config.yaml
intermediate_size: 704
norm_place: "pre"
norm_eps: 1e-05
rope_fraction: 1.0
attn_scale: 0.125
init_std_up: 0.025
decay_shape: "linear"
final_lr_fraction: 0.0
batch_tokens: 131072
doc_mask: false
Each number is 200 + 30 x the weight over the matrix's rms, rounded and kept within 0 to 999. Layers, rows and columns count from 0.

# down: layer 12 MLP down (transposed), 704x256, rms 0.0627, rows 156-190, columns 0-63
# gate: layer 12 MLP gate, 704x256, rms 0.0668, rows 157-191, columns 0-63
# up: layer 12 MLP up, 704x256, rms 0.0676, rows 157-191, columns 0-63
down156,216,208,194,200,208,188,210,226,189,178,181,169,98,201,190,211,226,235,233,213,245,196,205,221,157,214,176,221,208,202,212,208,118,153,185,163,172,227,198,176,261,245,247,204,245,203,153,252,246,196,205,232,193,173,187,188,197,160,209,208,178,221,217,181
gate157,246,207,222,227,144,198,198,164,201,262,193,252,227,194,191,196,183,194,175,181,217,210,204,193,219,202,225,205,197,207,183,194,230,207,203,173,191,201,212,159,168,188,213,182,222,244,183,248,177,193,221,233,221,173,215,181,204,197,207,182,244,201,182,181
up157,234,218,229,213,183,188,213,213,208,211,247,194,193,213,134,175,207,217,229,195,175,220,228,191,172,198,223,219,186,171,195,175,220,213,187,220,184,227,174,187,213,135,188,175,199,244,234,231,187,216,211,191,239,193,236,210,212,232,214,158,242,229,160,203
down157,172,185,204,195,308,166,189,245,240,163,182,181,171,224,206,189,242,176,210,234,187,217,209,215,185,164,207,194,200,187,228,197,203,193,170,239,226,182,214,245,241,179,191,191,186,164,161,154,189,185,195,207,187,215,198,199,205,205,215,174,164,207,245,208
gate158,215,215,232,210,206,174,197,176,176,180,167,185,187,232,180,227,199,192,210,127,218,172,174,142,209,180,211,220,205,243,193,220,183,211,202,166,201,148,248,141,174,153,180,218,224,187,208,212,198,218,164,196,212,195,185,183,131,219,170,213,180,215,151,242
up158,193,219,222,182,192,209,192,289,175,169,238,167,195,231,160,209,196,177,153,181,164,158,187,101,152,237,214,201,209,181,274,164,177,208,186,203,205,218,246,203,246,216,164,214,158,203,226,224,257,200,141,212,153,181,202,182,144,183,133,207,219,266,199,239
down158,202,232,206,186,267,199,175,243,95,199,253,168,184,251,212,152,187,199,197,168,224,223,200,144,159,239,205,183,210,161,230,192,221,262,198,247,244,154,176,165,214,211,174,144,227,186,197,259,259,221,234,210,155,238,158,221,212,199,202,190,239,195,185,216
gate159,175,221,262,247,184,189,180,192,244,194,184,194,197,225,191,167,183,236,275,188,206,182,197,245,217,199,173,177,136,189,268,130,156,166,260,227,174,192,186,241,180,242,177,230,180,201,177,220,244,219,186,209,195,194,173,260,156,181,220,211,133,200,103,196
up159,174,167,217,246,161,164,194,156,218,197,215,224,169,227,141,205,182,257,218,223,163,197,206,203,187,203,252,173,219,188,196,221,151,197,254,197,194,224,176,211,194,175,235,224,179,185,155,150,224,193,174,205,186,209,183,232,202,209,178,170,179,195,139,197
down159,264,193,222,174,203,207,173,226,176,225,209,205,219,164,242,185,216,163,197,201,241,193,207,226,201,204,178,212,208,180,191,210,218,190,176,182,237,155,234,167,189,214,181,148,173,234,222,206,162,195,248,203,224,149,228,173,191,249,203,234,208,245,225,186
gate160,171,200,176,217,169,209,203,171,216,239,208,191,219,182,210,203,189,170,188,254,215,194,233,229,156,266,222,184,128,221,208,198,220,251,162,202,169,239,198,223,230,240,242,219,207,237,116,281,206,204,175,228,188,213,214,165,187,156,202,225,217,214,248,197
up160,260,204,142,176,213,221,217,155,210,200,199,176,188,169,253,208,193,219,197,172,219,238,186,187,262,200,220,255,191,113,247,177,164,140,225,196,242,221,180,174,219,235,194,208,149,267,195,197,175,212,169,161,234,228,177,205,245,230,195,198,232,225,259,265
down160,180,193,179,203,227,250,239,201,208,161,238,210,184,178,191,231,195,236,252,177,176,231,198,143,280,200,166,226,205,155,225,198,177,208,202,162,242,231,204,180,180,175,142,219,201,181,228,127,182,198,220,154,253,278,242,237,212,228,224,130,193,219,161,201
gate161,171,209,194,150,181,163,205,151,250,241,142,244,223,135,224,155,219,181,185,179,203,208,168,219,186,212,171,219,193,283,212,237,227,223,225,230,141,211,194,199,170,210,190,170,203,188,211,191,162,214,218,165,198,209,161,220,214,197,174,227,138,203,225,178
up161,167,190,156,172,183,137,204,213,223,183,154,221,203,228,161,245,194,216,206,191,247,214,160,225,151,212,262,165,249,205,185,173,193,220,140,182,204,221,205,123,203,157,214,181,207,180,258,185,248,145,238,245,178,221,236,203,241,180,190,208,217,187,247,228
down161,227,169,244,226,197,210,192,199,192,145,198,202,171,188,165,193,222,198,206,214,159,218,240,199,233,191,188,206,183,175,230,212,200,160,257,194,193,218,208,235,221,207,201,220,239,174,194,192,166,208,155,208,226,176,145,174,218,172,284,180,228,221,203,207
gate162,231,210,194,200,172,201,198,232,130,218,204,179,216,243,170,179,202,222,246,195,133,185,189,209,188,217,189,173,223,205,163,176,166,213,171,167,147,224,212,161,212,194,241,242,183,152,222,175,210,221,219,203,170,175,182,191,201,125,194,114,179,213,214,156
up162,236,196,200,202,221,201,189,177,185,227,264,186,221,178,174,204,214,268,175,205,215,207,165,185,195,197,234,163,170,157,220,208,239,185,205,196,199,192,175,217,197,227,180,175,224,192,179,213,216,168,209,199,201,211,207,187,202,202,211,227,196,197,173,223
down162,155,137,241,202,275,221,172,212,238,159,165,244,203,209,198,211,203,219,260,189,201,182,144,166,178,213,190,173,170,229,177,179,185,171,181,194,188,179,161,212,209,203,251,233,191,191,208,183,216,180,164,187,183,182,184,171,225,203,220,223,197,166,202,197
gate163,176,267,215,159,166,183,122,241,230,192,166,200,212,231,175,254,187,216,196,202,182,189,200,176,206,197,213,219,200,267,233,164,219,202,259,207,252,232,159,192,246,245,210,228,211,162,190,170,202,206,250,254,168,219,187,174,154,99,160,242,132,166,195,186
up163,187,167,212,178,162,190,202,238,163,197,226,169,222,222,201,190,215,174,187,210,245,196,204,185,197,177,212,179,198,176,211,217,220,208,139,197,218,183,249,200,198,181,187,198,268,193,230,248,216,216,162,192,243,197,209,241,136,226,204,232,272,138,235,205
down163,182,225,198,198,161,196,177,207,234,181,223,197,235,153,182,202,213,222,201,165,162,181,181,206,191,227,178,247,196,216,210,211,288,219,217,212,186,217,187,192,152,229,226,234,197,182,191,184,191,186,202,179,203,178,219,191,198,180,248,194,160,197,210,201
gate164,193,207,204,207,177,172,246,207,167,240,209,176,207,209,214,163,193,198,173,221,206,217,176,250,221,183,194,213,164,230,157,222,218,182,196,237,141,238,241,163,149,194,187,225,200,218,228,240,222,177,178,210,206,193,189,198,180,193,208,196,203,177,200,235
up164,131,177,198,265,190,196,232,199,191,236,202,212,187,177,186,165,194,160,233,182,220,202,174,293,171,185,236,148,175,269,201,203,208,143,149,247,154,209,134,175,232,171,162,205,242,199,250,194,262,174,216,177,248,174,143,281,207,165,181,201,231,206,233,193
down164,180,186,198,153,210,222,190,236,241,169,211,198,209,172,227,209,179,172,221,168,222,178,228,212,176,211,233,162,222,143,232,194,185,176,187,181,224,173,181,220,228,181,215,157,222,208,162,186,152,210,194,208,160,216,206,224,236,204,198,206,198,186,243,167
gate165,237,198,183,149,193,190,237,222,238,164,179,210,235,199,188,187,219,200,216,206,225,206,245,264,218,190,224,212,211,204,209,196,161,196,149,190,221,149,165,184,194,177,241,240,227,230,202,210,204,207,204,228,229,191,191,158,215,198,208,187,221,210,263,185
up165,126,222,232,201,197,152,164,249,171,267,265,237,201,198,179,236,187,248,189,198,192,181,142,176,152,252,190,157,215,239,192,186,229,250,233,208,170,247,218,180,168,226,173,141,227,152,143,171,280,183,235,195,191,205,252,195,197,181,146,216,130,220,176,248
down165,174,207,200,137,177,195,247,257,170,226,210,217,225,212,149,218,189,253,213,152,194,185,192,206,181,269,205,143,214,200,209,196,193,196,154,168,226,179,209,160,148,188,184,225,215,160,179,230,203,200,237,205,244,204,256,177,183,213,190,171,154,216,191,211
gate166,145,212,204,192,187,229,188,202,195,234,164,162,243,213,221,187,170,242,183,255,221,210,245,202,222,208,189,195,158,148,241,205,211,260,225,178,163,222,225,266,196,193,169,223,178,233,192,181,216,181,208,204,194,177,167,121,205,214,186,177,175,255,183,245
up166,210,209,155,210,156,224,177,193,197,186,154,224,209,181,228,129,174,234,177,204,215,257,219,222,244,185,189,173,216,215,221,310,184,210,221,196,162,217,192,175,231,144,205,211,222,221,192,196,238,230,207,221,244,202,134,127,212,201,223,236,239,257,202,195
down166,192,185,183,187,164,203,194,177,155,192,203,254,186,191,206,162,182,164,224,211,235,214,208,257,226,182,270,198,210,202,250,247,150,171,225,117,162,210,199,248,196,175,178,187,208,203,163,190,222,252,194,197,155,176,187,173,215,240,209,172,212,169,187,216
gate167,217,232,200,171,194,222,174,233,169,239,184,206,203,191,128,207,219,215,170,221,237,243,213,203,242,154,250,203,200,220,174,241,175,171,221,242,167,220,218,219,215,188,156,206,249,173,160,217,242,190,146,190,199,197,181,126,153,179,201,206,216,214,190,216
up167,192,212,206,168,226,153,206,207,216,240,234,195,222,208,211,219,158,225,182,225,147,206,205,176,228,162,224,206,182,156,219,213,217,179,205,181,230,243,152,168,241,218,166,210,208,257,187,199,196,179,209,243,138,209,230,246,204,188,253,189,185,170,174,195
down167,197,186,190,182,169,204,170,227,186,228,148,153,221,246,185,206,218,136,208,185,214,189,200,212,231,165,236,189,231,169,183,182,204,234,186,227,178,202,193,217,152,202,178,218,198,227,181,176,267,246,210,191,174,196,178,218,235,188,242,208,192,166,237,218
gate168,211,272,162,172,160,194,188,217,197,147,156,189,173,190,152,221,183,200,206,210,241,196,269,205,196,163,260,200,180,169,214,220,167,174,210,195,127,245,213,242,193,220,172,180,225,212,158,187,255,219,210,216,187,164,176,201,164,219,238,188,184,215,207,182
up168,263,163,181,276,196,246,202,233,189,131,173,184,227,160,195,168,219,164,177,196,160,190,188,261,225,142,185,217,188,222,134,202,240,221,253,199,234,153,141,244,233,216,177,197,161,219,179,196,166,174,170,231,190,200,190,279,201,206,193,210,242,173,110,179
down168,200,171,216,244,229,195,236,169,232,216,162,213,205,133,196,169,199,155,192,196,167,226,164,253,190,249,231,271,219,207,234,147,150,236,152,221,165,214,204,208,203,244,188,177,136,212,192,186,202,243,193,187,188,199,120,199,202,205,190,206,208,241,203,195
gate169,223,178,205,182,141,165,189,184,208,215,185,196,219,173,242,153,219,183,213,218,195,230,225,209,204,191,224,157,179,214,142,199,176,206,195,219,159,198,191,191,174,214,265,142,231,187,193,219,199,188,192,223,213,220,245,209,171,197,194,191,202,193,198,211
up169,243,195,180,170,201,204,249,99,153,231,200,177,261,158,194,225,140,135,238,193,215,211,168,203,223,196,245,168,131,187,169,220,200,242,156,148,226,196,173,139,161,169,239,203,191,207,273,315,224,226,244,194,226,166,236,199,199,248,228,208,206,208,181,213
down169,186,264,174,231,254,215,246,187,188,185,167,168,208,183,178,272,178,173,228,215,285,213,142,189,222,146,194,214,160,177,211,154,236,196,233,182,191,223,191,203,199,206,120,232,192,163,239,228,190,217,168,243,188,214,139,172,259,241,172,194,202,206,208,219
gate170,195,228,232,195,201,224,159,188,231,235,198,163,183,245,218,162,226,164,203,169,160,183,208,220,220,219,218,247,212,204,210,173,203,156,237,153,198,162,185,139,239,221,223,155,196,159,210,136,222,225,186,239,155,175,217,208,283,203,198,197,203,231,201,198
up170,167,174,181,180,192,244,200,206,185,195,244,152,217,195,185,174,177,194,189,172,235,215,178,219,207,179,204,229,200,212,244,223,181,220,251,255,218,166,165,199,241,212,220,218,196,212,180,220,269,239,197,228,138,175,195,193,183,209,196,265,221,201,238,221
down170,222,222,214,182,230,154,218,160,175,198,196,232,180,223,215,238,186,184,203,228,196,213,215,201,184,166,213,161,219,187,174,151,219,244,188,159,217,226,190,205,156,189,169,200,194,189,181,211,188,203,173,206,241,214,224,195,218,201,182,146,193,203,192,181
gate171,240,235,221,219,218,222,147,135,221,221,138,204,154,143,196,180,227,189,213,175,231,201,170,241,254,267,220,214,248,223,227,185,225,156,232,173,214,199,183,222,221,163,194,240,215,208,187,188,213,188,187,213,201,230,204,193,230,171,197,168,191,192,179,211
up171,153,184,185,211,196,192,191,222,182,195,225,222,188,208,198,226,180,115,182,173,214,229,157,185,195,176,194,176,185,184,164,222,234,225,250,209,219,160,199,200,175,207,170,185,231,157,180,169,187,158,216,200,193,189,211,119,215,230,191,231,216,149,219,188
down171,259,229,212,194,214,221,194,159,181,202,166,167,242,211,212,157,173,221,246,192,173,235,227,186,184,293,191,198,203,216,189,210,208,197,144,174,174,240,171,227,206,199,223,158,169,211,202,267,171,251,181,185,228,211,182,265,172,169,169,171,176,253,182,217
gate172,158,205,247,233,174,190,185,178,160,149,237,249,249,216,193,274,169,130,171,221,218,249,206,190,186,237,174,198,213,199,182,227,219,175,184,163,180,191,244,233,187,247,160,248,262,223,176,187,179,245,169,210,258,219,182,178,200,190,222,159,164,227,166,221
up172,178,162,225,217,180,251,215,239,182,183,201,264,214,232,215,158,252,161,219,168,161,184,210,182,164,142,230,231,196,206,250,185,248,237,221,174,215,169,160,257,209,203,201,194,237,192,221,196,200,191,230,219,184,169,224,229,214,202,220,188,180,247,182,182
down172,279,187,187,174,198,217,162,178,190,209,180,170,166,142,207,237,238,181,178,262,172,208,236,196,159,242,220,238,196,200,208,154,222,225,135,218,228,161,183,236,181,209,260,177,210,194,188,188,209,230,238,201,178,224,190,197,211,187,154,168,282,161,174,182
gate173,158,218,240,254,183,186,188,182,214,157,222,202,188,224,268,215,215,204,203,246,213,204,160,227,206,175,164,214,211,223,141,202,188,207,205,124,236,174,212,185,207,233,194,195,213,189,220,249,195,140,152,153,159,207,191,194,187,250,249,194,169,208,183,247
up173,191,200,172,179,228,220,210,227,190,239,150,202,237,184,178,285,174,233,205,174,156,187,176,223,178,214,202,142,172,197,241,192,112,211,236,239,178,236,242,191,253,208,185,193,175,160,161,168,195,258,188,221,189,189,240,176,205,155,186,242,182,222,194,165
down173,200,214,194,253,201,165,203,228,221,161,189,203,166,241,264,203,205,222,206,213,167,173,168,174,181,203,187,214,191,237,153,180,165,183,229,140,190,166,198,194,237,165,176,212,165,155,196,218,174,136,188,158,204,211,227,207,191,232,227,193,162,213,161,215
gate174,191,216,214,220,242,177,161,195,187,171,191,214,158,226,209,241,190,180,235,263,224,224,191,258,241,188,182,217,188,201,202,169,247,153,168,244,210,197,170,193,144,207,178,198,187,142,216,187,205,187,159,220,235,125,178,204,156,200,215,195,181,225,176,202
up174,210,226,156,215,170,252,180,208,125,205,157,200,184,220,241,150,134,196,218,166,148,176,203,252,252,172,189,188,178,244,184,201,175,218,197,177,210,281,181,217,200,199,227,210,242,206,198,181,193,242,201,210,195,247,189,162,204,182,227,203,206,249,162,170
down174,196,220,237,181,202,180,166,240,193,127,227,197,171,222,133,244,213,241,238,224,172,225,184,177,216,181,177,223,209,246,222,266,267,187,186,223,216,212,214,243,183,196,162,241,189,180,228,186,228,200,202,233,253,178,252,266,185,207,211,229,210,187,166,174
gate175,208,183,211,177,219,179,228,133,225,170,171,168,214,129,207,152,225,202,206,198,233,197,182,193,248,258,201,142,193,192,195,217,163,203,161,227,198,206,170,233,181,237,247,154,163,213,205,157,174,191,193,153,247,205,149,158,184,216,186,152,139,202,196,201
up175,190,162,197,195,189,156,195,159,202,229,197,208,205,199,205,246,157,192,250,219,200,250,189,145,192,241,196,158,195,248,222,200,210,198,235,179,192,217,232,256,214,223,237,192,201,228,214,245,162,184,157,165,224,240,196,211,193,237,204,167,220,204,241,230
down175,202,257,187,209,237,260,172,190,194,217,138,227,223,257,215,161,228,205,140,211,170,175,226,170,207,184,227,204,212,183,185,171,198,205,147,213,192,215,152,163,201,199,155,177,210,190,191,172,149,158,232,236,203,227,187,211,178,215,194,298,219,161,153,198
gate176,226,264,202,177,215,228,169,228,151,176,157,204,199,177,244,180,177,205,154,202,213,236,220,207,237,259,221,177,267,197,209,148,205,224,205,164,200,229,191,142,193,205,179,238,182,152,180,188,194,210,190,196,234,229,259,182,174,181,193,250,169,185,190,246
up176,220,218,234,205,226,126,234,165,191,147,204,169,164,189,193,221,181,183,226,241,180,192,157,192,251,194,182,166,208,182,227,261,202,185,210,184,198,187,233,158,242,250,216,192,184,190,210,221,156,204,186,148,232,212,192,127,231,197,219,163,207,220,238,215
down176,139,220,215,139,204,263,175,202,227,220,205,164,251,208,152,217,262,201,234,234,228,195,161,188,177,178,230,183,207,171,242,187,186,150,224,210,184,179,218,283,139,196,213,164,222,192,201,216,187,208,177,235,133,200,193,242,244,156,188,190,155,186,190,173
gate177,221,204,215,174,211,183,207,269,212,178,156,161,175,171,219,216,218,211,177,254,172,223,207,232,185,213,158,184,198,237,191,252,203,201,219,169,210,210,218,218,199,220,196,162,225,229,150,219,176,162,196,158,193,221,248,211,256,269,187,252,182,199,192,232
up177,165,221,140,180,163,206,167,199,172,178,193,250,181,167,178,153,199,225,257,253,212,230,239,221,188,201,199,199,231,230,230,150,186,217,169,183,216,208,190,177,174,221,178,212,153,214,245,145,204,209,159,209,194,181,221,176,152,197,197,254,164,253,171,216
down177,169,217,171,259,190,179,223,165,194,228,227,162,223,212,221,137,197,143,228,206,259,190,203,179,217,175,178,203,172,227,160,207,194,195,228,226,190,218,202,209,193,202,225,230,206,221,231,203,207,205,217,228,159,186,209,171,240,163,213,223,197,158,160,188
gate178,265,229,220,214,213,227,193,230,168,181,191,204,229,218,168,206,212,258,219,197,191,245,239,146,237,218,172,215,246,171,211,228,221,203,169,227,206,203,247,182,148,220,208,238,247,149,194,190,219,207,191,214,258,176,250,141,208,114,197,212,199,176,192,134
up178,154,224,175,211,206,186,217,218,220,244,218,212,189,199,201,188,198,219,214,205,194,208,215,198,238,202,214,213,282,218,170,214,180,204,249,207,250,175,195,135,164,230,185,220,203,190,199,219,227,197,172,167,195,177,180,159,230,233,203,170,236,221,193,192
down178,176,258,167,211,177,175,192,187,212,218,227,228,190,206,170,240,178,170,197,216,238,141,170,183,175,193,249,215,244,213,218,251,195,156,237,196,261,158,167,210,158,222,270,159,245,237,230,150,181,247,213,180,141,194,162,165,226,263,190,220,228,249,220,264
gate179,266,237,197,219,195,132,201,231,208,243,240,205,199,199,191,213,167,196,235,245,198,194,203,230,199,244,145,202,196,200,176,249,168,238,211,167,235,236,212,229,207,197,229,169,204,160,177,235,230,200,191,182,187,191,202,175,101,221,232,223,221,183,211,210
up179,207,176,163,182,204,191,252,159,205,227,167,203,216,197,190,223,218,182,206,239,234,180,205,203,171,194,198,205,185,240,141,208,190,213,145,243,198,252,237,171,187,151,200,180,205,230,226,135,253,222,174,172,238,199,243,217,192,158,142,212,213,190,154,185
down179,262,228,180,200,196,219,215,243,231,195,186,211,154,195,244,199,139,202,253,191,162,216,222,230,171,245,184,185,190,165,267,185,182,213,218,141,240,202,183,229,221,234,200,198,225,181,209,229,196,176,167,239,167,211,187,177,182,208,207,230,181,180,211,173
gate180,182,234,181,181,209,207,221,212,225,194,196,135,180,219,128,195,219,221,184,224,235,166,210,230,206,271,231,170,226,237,194,172,195,203,224,218,223,189,156,222,218,184,206,243,141,239,211,139,163,210,149,231,231,204,166,223,227,173,252,152,176,212,191,188
up180,203,196,245,186,203,153,232,153,144,208,223,204,203,202,198,212,192,143,201,239,170,178,166,233,183,198,176,149,256,199,191,219,228,201,237,231,223,226,212,140,197,162,155,136,204,177,158,200,229,251,203,185,212,189,217,187,202,156,170,203,187,195,218,230
down180,233,185,185,217,187,256,158,237,263,179,229,185,146,221,182,227,154,249,215,165,200,166,239,193,154,239,186,223,183,196,224,182,195,218,194,197,206,200,169,244,193,221,191,212,167,168,162,217,141,248,180,192,204,234,217,189,203,187,208,180,223,196,178,198
gate181,171,179,188,262,251,209,180,255,173,208,195,172,186,204,193,199,201,226,230,213,240,202,224,196,202,182,248,199,161,177,166,247,218,160,212,191,193,195,199,193,215,173,227,268,234,202,172,228,229,219,166,231,152,171,204,168,213,209,224,168,187,203,211,210
up181,221,225,241,174,193,220,235,209,222,211,188,193,227,239,249,243,220,173,221,205,243,245,159,167,199,200,207,159,179,190,246,225,230,183,199,164,158,182,203,216,163,200,185,202,220,203,184,212,154,302,196,222,213,214,162,176,157,164,174,213,171,167,146,202
down181,229,175,174,203,212,186,192,174,180,186,199,189,198,195,191,132,189,235,187,158,190,198,218,206,171,193,217,223,216,237,203,192,171,244,174,237,291,220,205,200,203,210,231,199,173,164,190,202,197,113,179,199,210,189,232,196,212,184,184,161,224,179,174,152
gate182,135,238,194,176,223,189,197,202,209,198,159,253,216,223,190,206,197,204,186,191,209,210,182,198,175,202,185,197,211,189,142,240,213,225,203,190,215,187,193,181,165,172,179,179,191,192,155,178,197,209,222,238,168,217,176,155,234,160,185,258,239,166,261,208
up182,185,202,204,157,185,160,218,155,175,230,236,224,193,244,208,186,219,268,158,142,195,177,222,165,193,201,228,216,196,219,200,224,202,147,181,249,182,218,190,127,173,189,211,207,201,172,207,179,197,220,231,214,180,205,208,197,206,217,172,197,188,165,186,248
down182,213,164,204,229,238,238,171,261,205,205,207,142,206,166,185,212,202,167,216,219,201,203,195,191,218,218,202,214,221,182,201,140,207,225,211,181,204,177,214,241,255,158,178,237,209,240,217,180,161,188,222,190,230,182,171,198,203,225,227,233,215,241,166,182
gate183,184,189,162,221,199,209,137,215,191,206,201,244,231,200,180,182,175,208,150,213,163,205,196,159,155,267,211,181,185,176,200,188,182,215,187,191,159,214,254,172,199,258,244,184,196,208,177,191,194,184,170,195,178,222,251,181,192,202,192,221,163,221,217,158
up183,181,208,247,145,186,213,194,255,178,219,227,192,229,247,171,201,188,161,198,201,229,193,236,212,218,174,203,172,222,206,180,179,195,231,260,148,150,234,228,201,215,174,218,230,234,168,218,185,206,220,229,232,225,189,177,177,191,146,214,209,206,200,264,215
down183,166,216,176,233,154,225,177,185,199,225,220,201,216,196,176,213,185,200,178,230,224,215,232,193,198,245,202,161,165,208,234,187,194,211,215,158,142,214,253,192,229,213,234,196,186,205,201,199,199,203,197,195,190,216,232,198,190,185,181,217,165,220,254,189
gate184,182,184,201,224,204,179,191,197,174,197,235,173,205,188,214,166,217,204,168,223,220,219,216,212,200,161,171,243,194,223,174,213,228,184,237,194,201,177,214,241,219,213,202,184,219,213,195,239,127,176,181,169,209,226,170,229,199,185,247,183,257,190,183,173
up184,232,196,237,200,226,185,201,177,256,199,182,181,192,196,176,191,211,233,243,184,214,198,194,219,234,201,145,236,227,229,196,248,244,159,219,189,264,176,221,243,175,206,259,178,233,221,221,225,186,216,208,160,191,218,191,200,197,164,229,221,240,238,243,184
down184,195,231,205,146,184,232,222,199,206,219,201,199,191,171,203,201,178,201,189,191,159,202,174,211,197,249,283,184,205,173,224,176,157,182,186,199,206,222,160,169,216,204,202,245,181,216,247,181,276,167,203,218,151,168,238,177,217,224,161,202,139,204,170,244
gate185,220,187,216,297,213,251,203,194,157,232,215,246,247,140,143,215,214,172,166,150,194,231,252,163,205,212,165,206,213,239,193,197,161,181,159,240,202,202,199,176,241,225,226,263,224,203,155,161,203,238,187,188,236,159,204,178,201,197,199,177,166,236,230,187
up185,182,184,273,155,233,274,210,202,210,177,191,205,210,169,137,162,191,208,237,150,220,177,209,212,194,176,203,198,147,233,238,179,194,206,225,214,197,171,238,202,235,187,216,208,169,169,186,194,214,246,227,222,208,189,206,188,195,187,159,165,210,169,196,177
down185,200,205,239,138,183,210,167,205,222,195,178,149,165,238,208,194,192,236,239,218,230,149,163,288,186,161,252,232,165,174,247,170,197,205,208,165,230,180,234,266,181,165,221,188,205,194,237,237,180,191,211,200,179,179,220,248,211,194,174,195,226,144,172,209
gate186,206,210,239,240,114,244,182,182,175,199,251,146,186,169,243,194,158,245,202,210,220,196,268,185,263,224,224,236,235,226,156,146,187,181,187,193,171,213,178,171,273,241,192,185,188,197,191,195,252,107,182,130,198,224,177,182,181,217,220,193,205,217,242,216
up186,166,219,189,156,238,223,231,180,227,209,133,219,197,160,171,174,199,193,187,185,232,112,214,192,213,191,212,240,225,249,212,213,159,227,197,233,176,227,202,246,164,181,190,231,207,178,186,181,222,209,165,197,227,181,202,180,179,201,201,220,167,220,223,214
down186,199,147,230,214,192,211,172,205,195,181,210,196,229,173,224,233,236,244,218,207,222,248,205,210,193,291,210,215,186,154,171,220,202,206,252,218,170,202,145,197,210,259,187,191,170,237,201,214,225,170,199,187,146,233,167,205,195,229,199,178,200,193,164,179
gate187,184,216,230,155,198,169,201,224,277,147,165,182,211,195,205,251,174,198,211,163,166,214,145,213,211,166,215,190,164,243,195,226,182,255,163,162,175,174,247,189,176,179,159,212,241,193,214,253,253,236,185,214,190,161,217,159,230,205,186,177,233,220,262,200
up187,195,193,174,237,215,270,169,215,241,206,221,211,183,163,159,184,163,252,194,163,186,190,206,180,224,168,163,203,211,174,188,191,213,118,207,234,152,164,212,252,210,243,182,226,198,214,172,240,202,211,161,199,176,188,168,192,172,217,252,229,145,245,200,202
down187,169,211,218,124,210,148,229,195,209,220,192,199,203,192,187,197,179,188,184,184,194,212,163,188,194,217,212,160,200,229,200,193,226,212,136,162,171,232,224,172,155,201,166,221,246,156,188,212,250,227,181,195,201,212,239,185,224,167,207,209,244,220,200,185
gate188,184,168,152,144,214,139,169,228,230,224,143,201,203,269,222,212,224,258,211,202,216,213,174,194,233,225,203,225,157,192,254,209,196,251,225,248,144,234,122,157,203,232,191,195,187,232,212,162,190,213,212,224,199,233,164,136,221,172,150,220,222,241,226,224
up188,201,192,205,170,205,256,191,154,197,222,163,166,182,181,194,170,193,242,203,214,149,167,222,195,167,221,132,212,169,243,196,195,236,187,184,247,190,224,128,171,185,202,237,197,210,197,204,195,194,215,247,148,246,219,194,209,185,190,192,234,187,171,176,169
down188,175,173,208,238,167,215,242,245,207,169,160,170,203,196,228,197,180,159,220,222,208,219,170,183,188,244,234,197,184,159,169,238,255,233,238,199,228,148,212,182,177,196,168,209,175,196,229,175,203,227,159,190,210,169,171,159,201,261,178,224,243,233,203,175
gate189,206,187,165,212,165,210,221,187,189,277,216,161,218,208,187,244,234,202,152,254,230,215,252,177,155,157,161,241,160,204,215,215,208,157,174,206,169,197,207,194,209,212,233,189,182,186,164,162,198,234,171,182,203,162,213,244,151,180,183,182,255,203,178,180
up189,159,239,192,165,205,221,198,249,211,256,190,230,220,179,149,165,196,202,208,153,189,198,203,223,187,253,224,247,225,261,170,185,262,219,233,184,223,203,168,227,180,242,178,204,219,171,202,216,168,164,214,221,184,205,169,153,183,234,203,222,193,221,220,186
down189,225,216,206,189,225,182,220,210,243,144,184,204,200,161,184,200,250,199,155,199,238,175,212,170,221,180,178,246,191,237,189,224,188,198,192,215,207,159,185,195,198,265,250,237,156,219,145,204,209,228,186,167,232,218,195,186,160,240,221,204,279,171,163,187
gate190,205,198,228,161,202,216,219,226,233,188,190,204,169,160,268,162,226,284,201,201,181,185,207,161,210,163,137,182,198,225,159,195,192,189,171,181,151,216,177,187,206,226,238,138,223,247,169,264,256,169,202,188,231,215,199,237,258,170,185,130,216,221,181,227
up190,192,169,223,259,188,191,157,249,193,161,219,217,161,234,159,220,188,198,235,195,186,204,210,197,177,201,210,184,218,166,210,200,156,180,281,255,222,200,187,155,205,158,193,202,157,249,204,103,179,242,178,204,184,182,181,153,211,235,151,216,190,254,167,192
down190,216,208,209,181,154,219,193,197,237,197,183,180,217,201,232,194,240,278,211,206,169,221,166,180,185,152,157,175,184,230,192,172,192,172,181,178,156,228,154,166,153,214,219,211,216,217,211,274,201,188,183,177,215,209,200,152,198,196,181,213,229,211,227,206
gate191,202,149,197,174,190,193,218,221,178,206,205,165,220,239,195,201,181,190,227,194,191,145,217,200,178,199,292,215,187,205,163,127,273,229,194,224,262,232,201,202,176,188,192,251,178,229,236,98,168,200,185,182,160,223,207,170,200,179,168,193,213,223,205,189
up191,158,231,188,188,202,175,158,235,177,176,214,170,183,215,189,217,184,134,200,258,172,208,196,221,213,220,204,221,173,210,185,224,249,186,253,199,232,167,216,194,172,171,194,224,152,174,215,172,198,159,222,205,137,186,220,193,239,182,183,250,205,240,166,149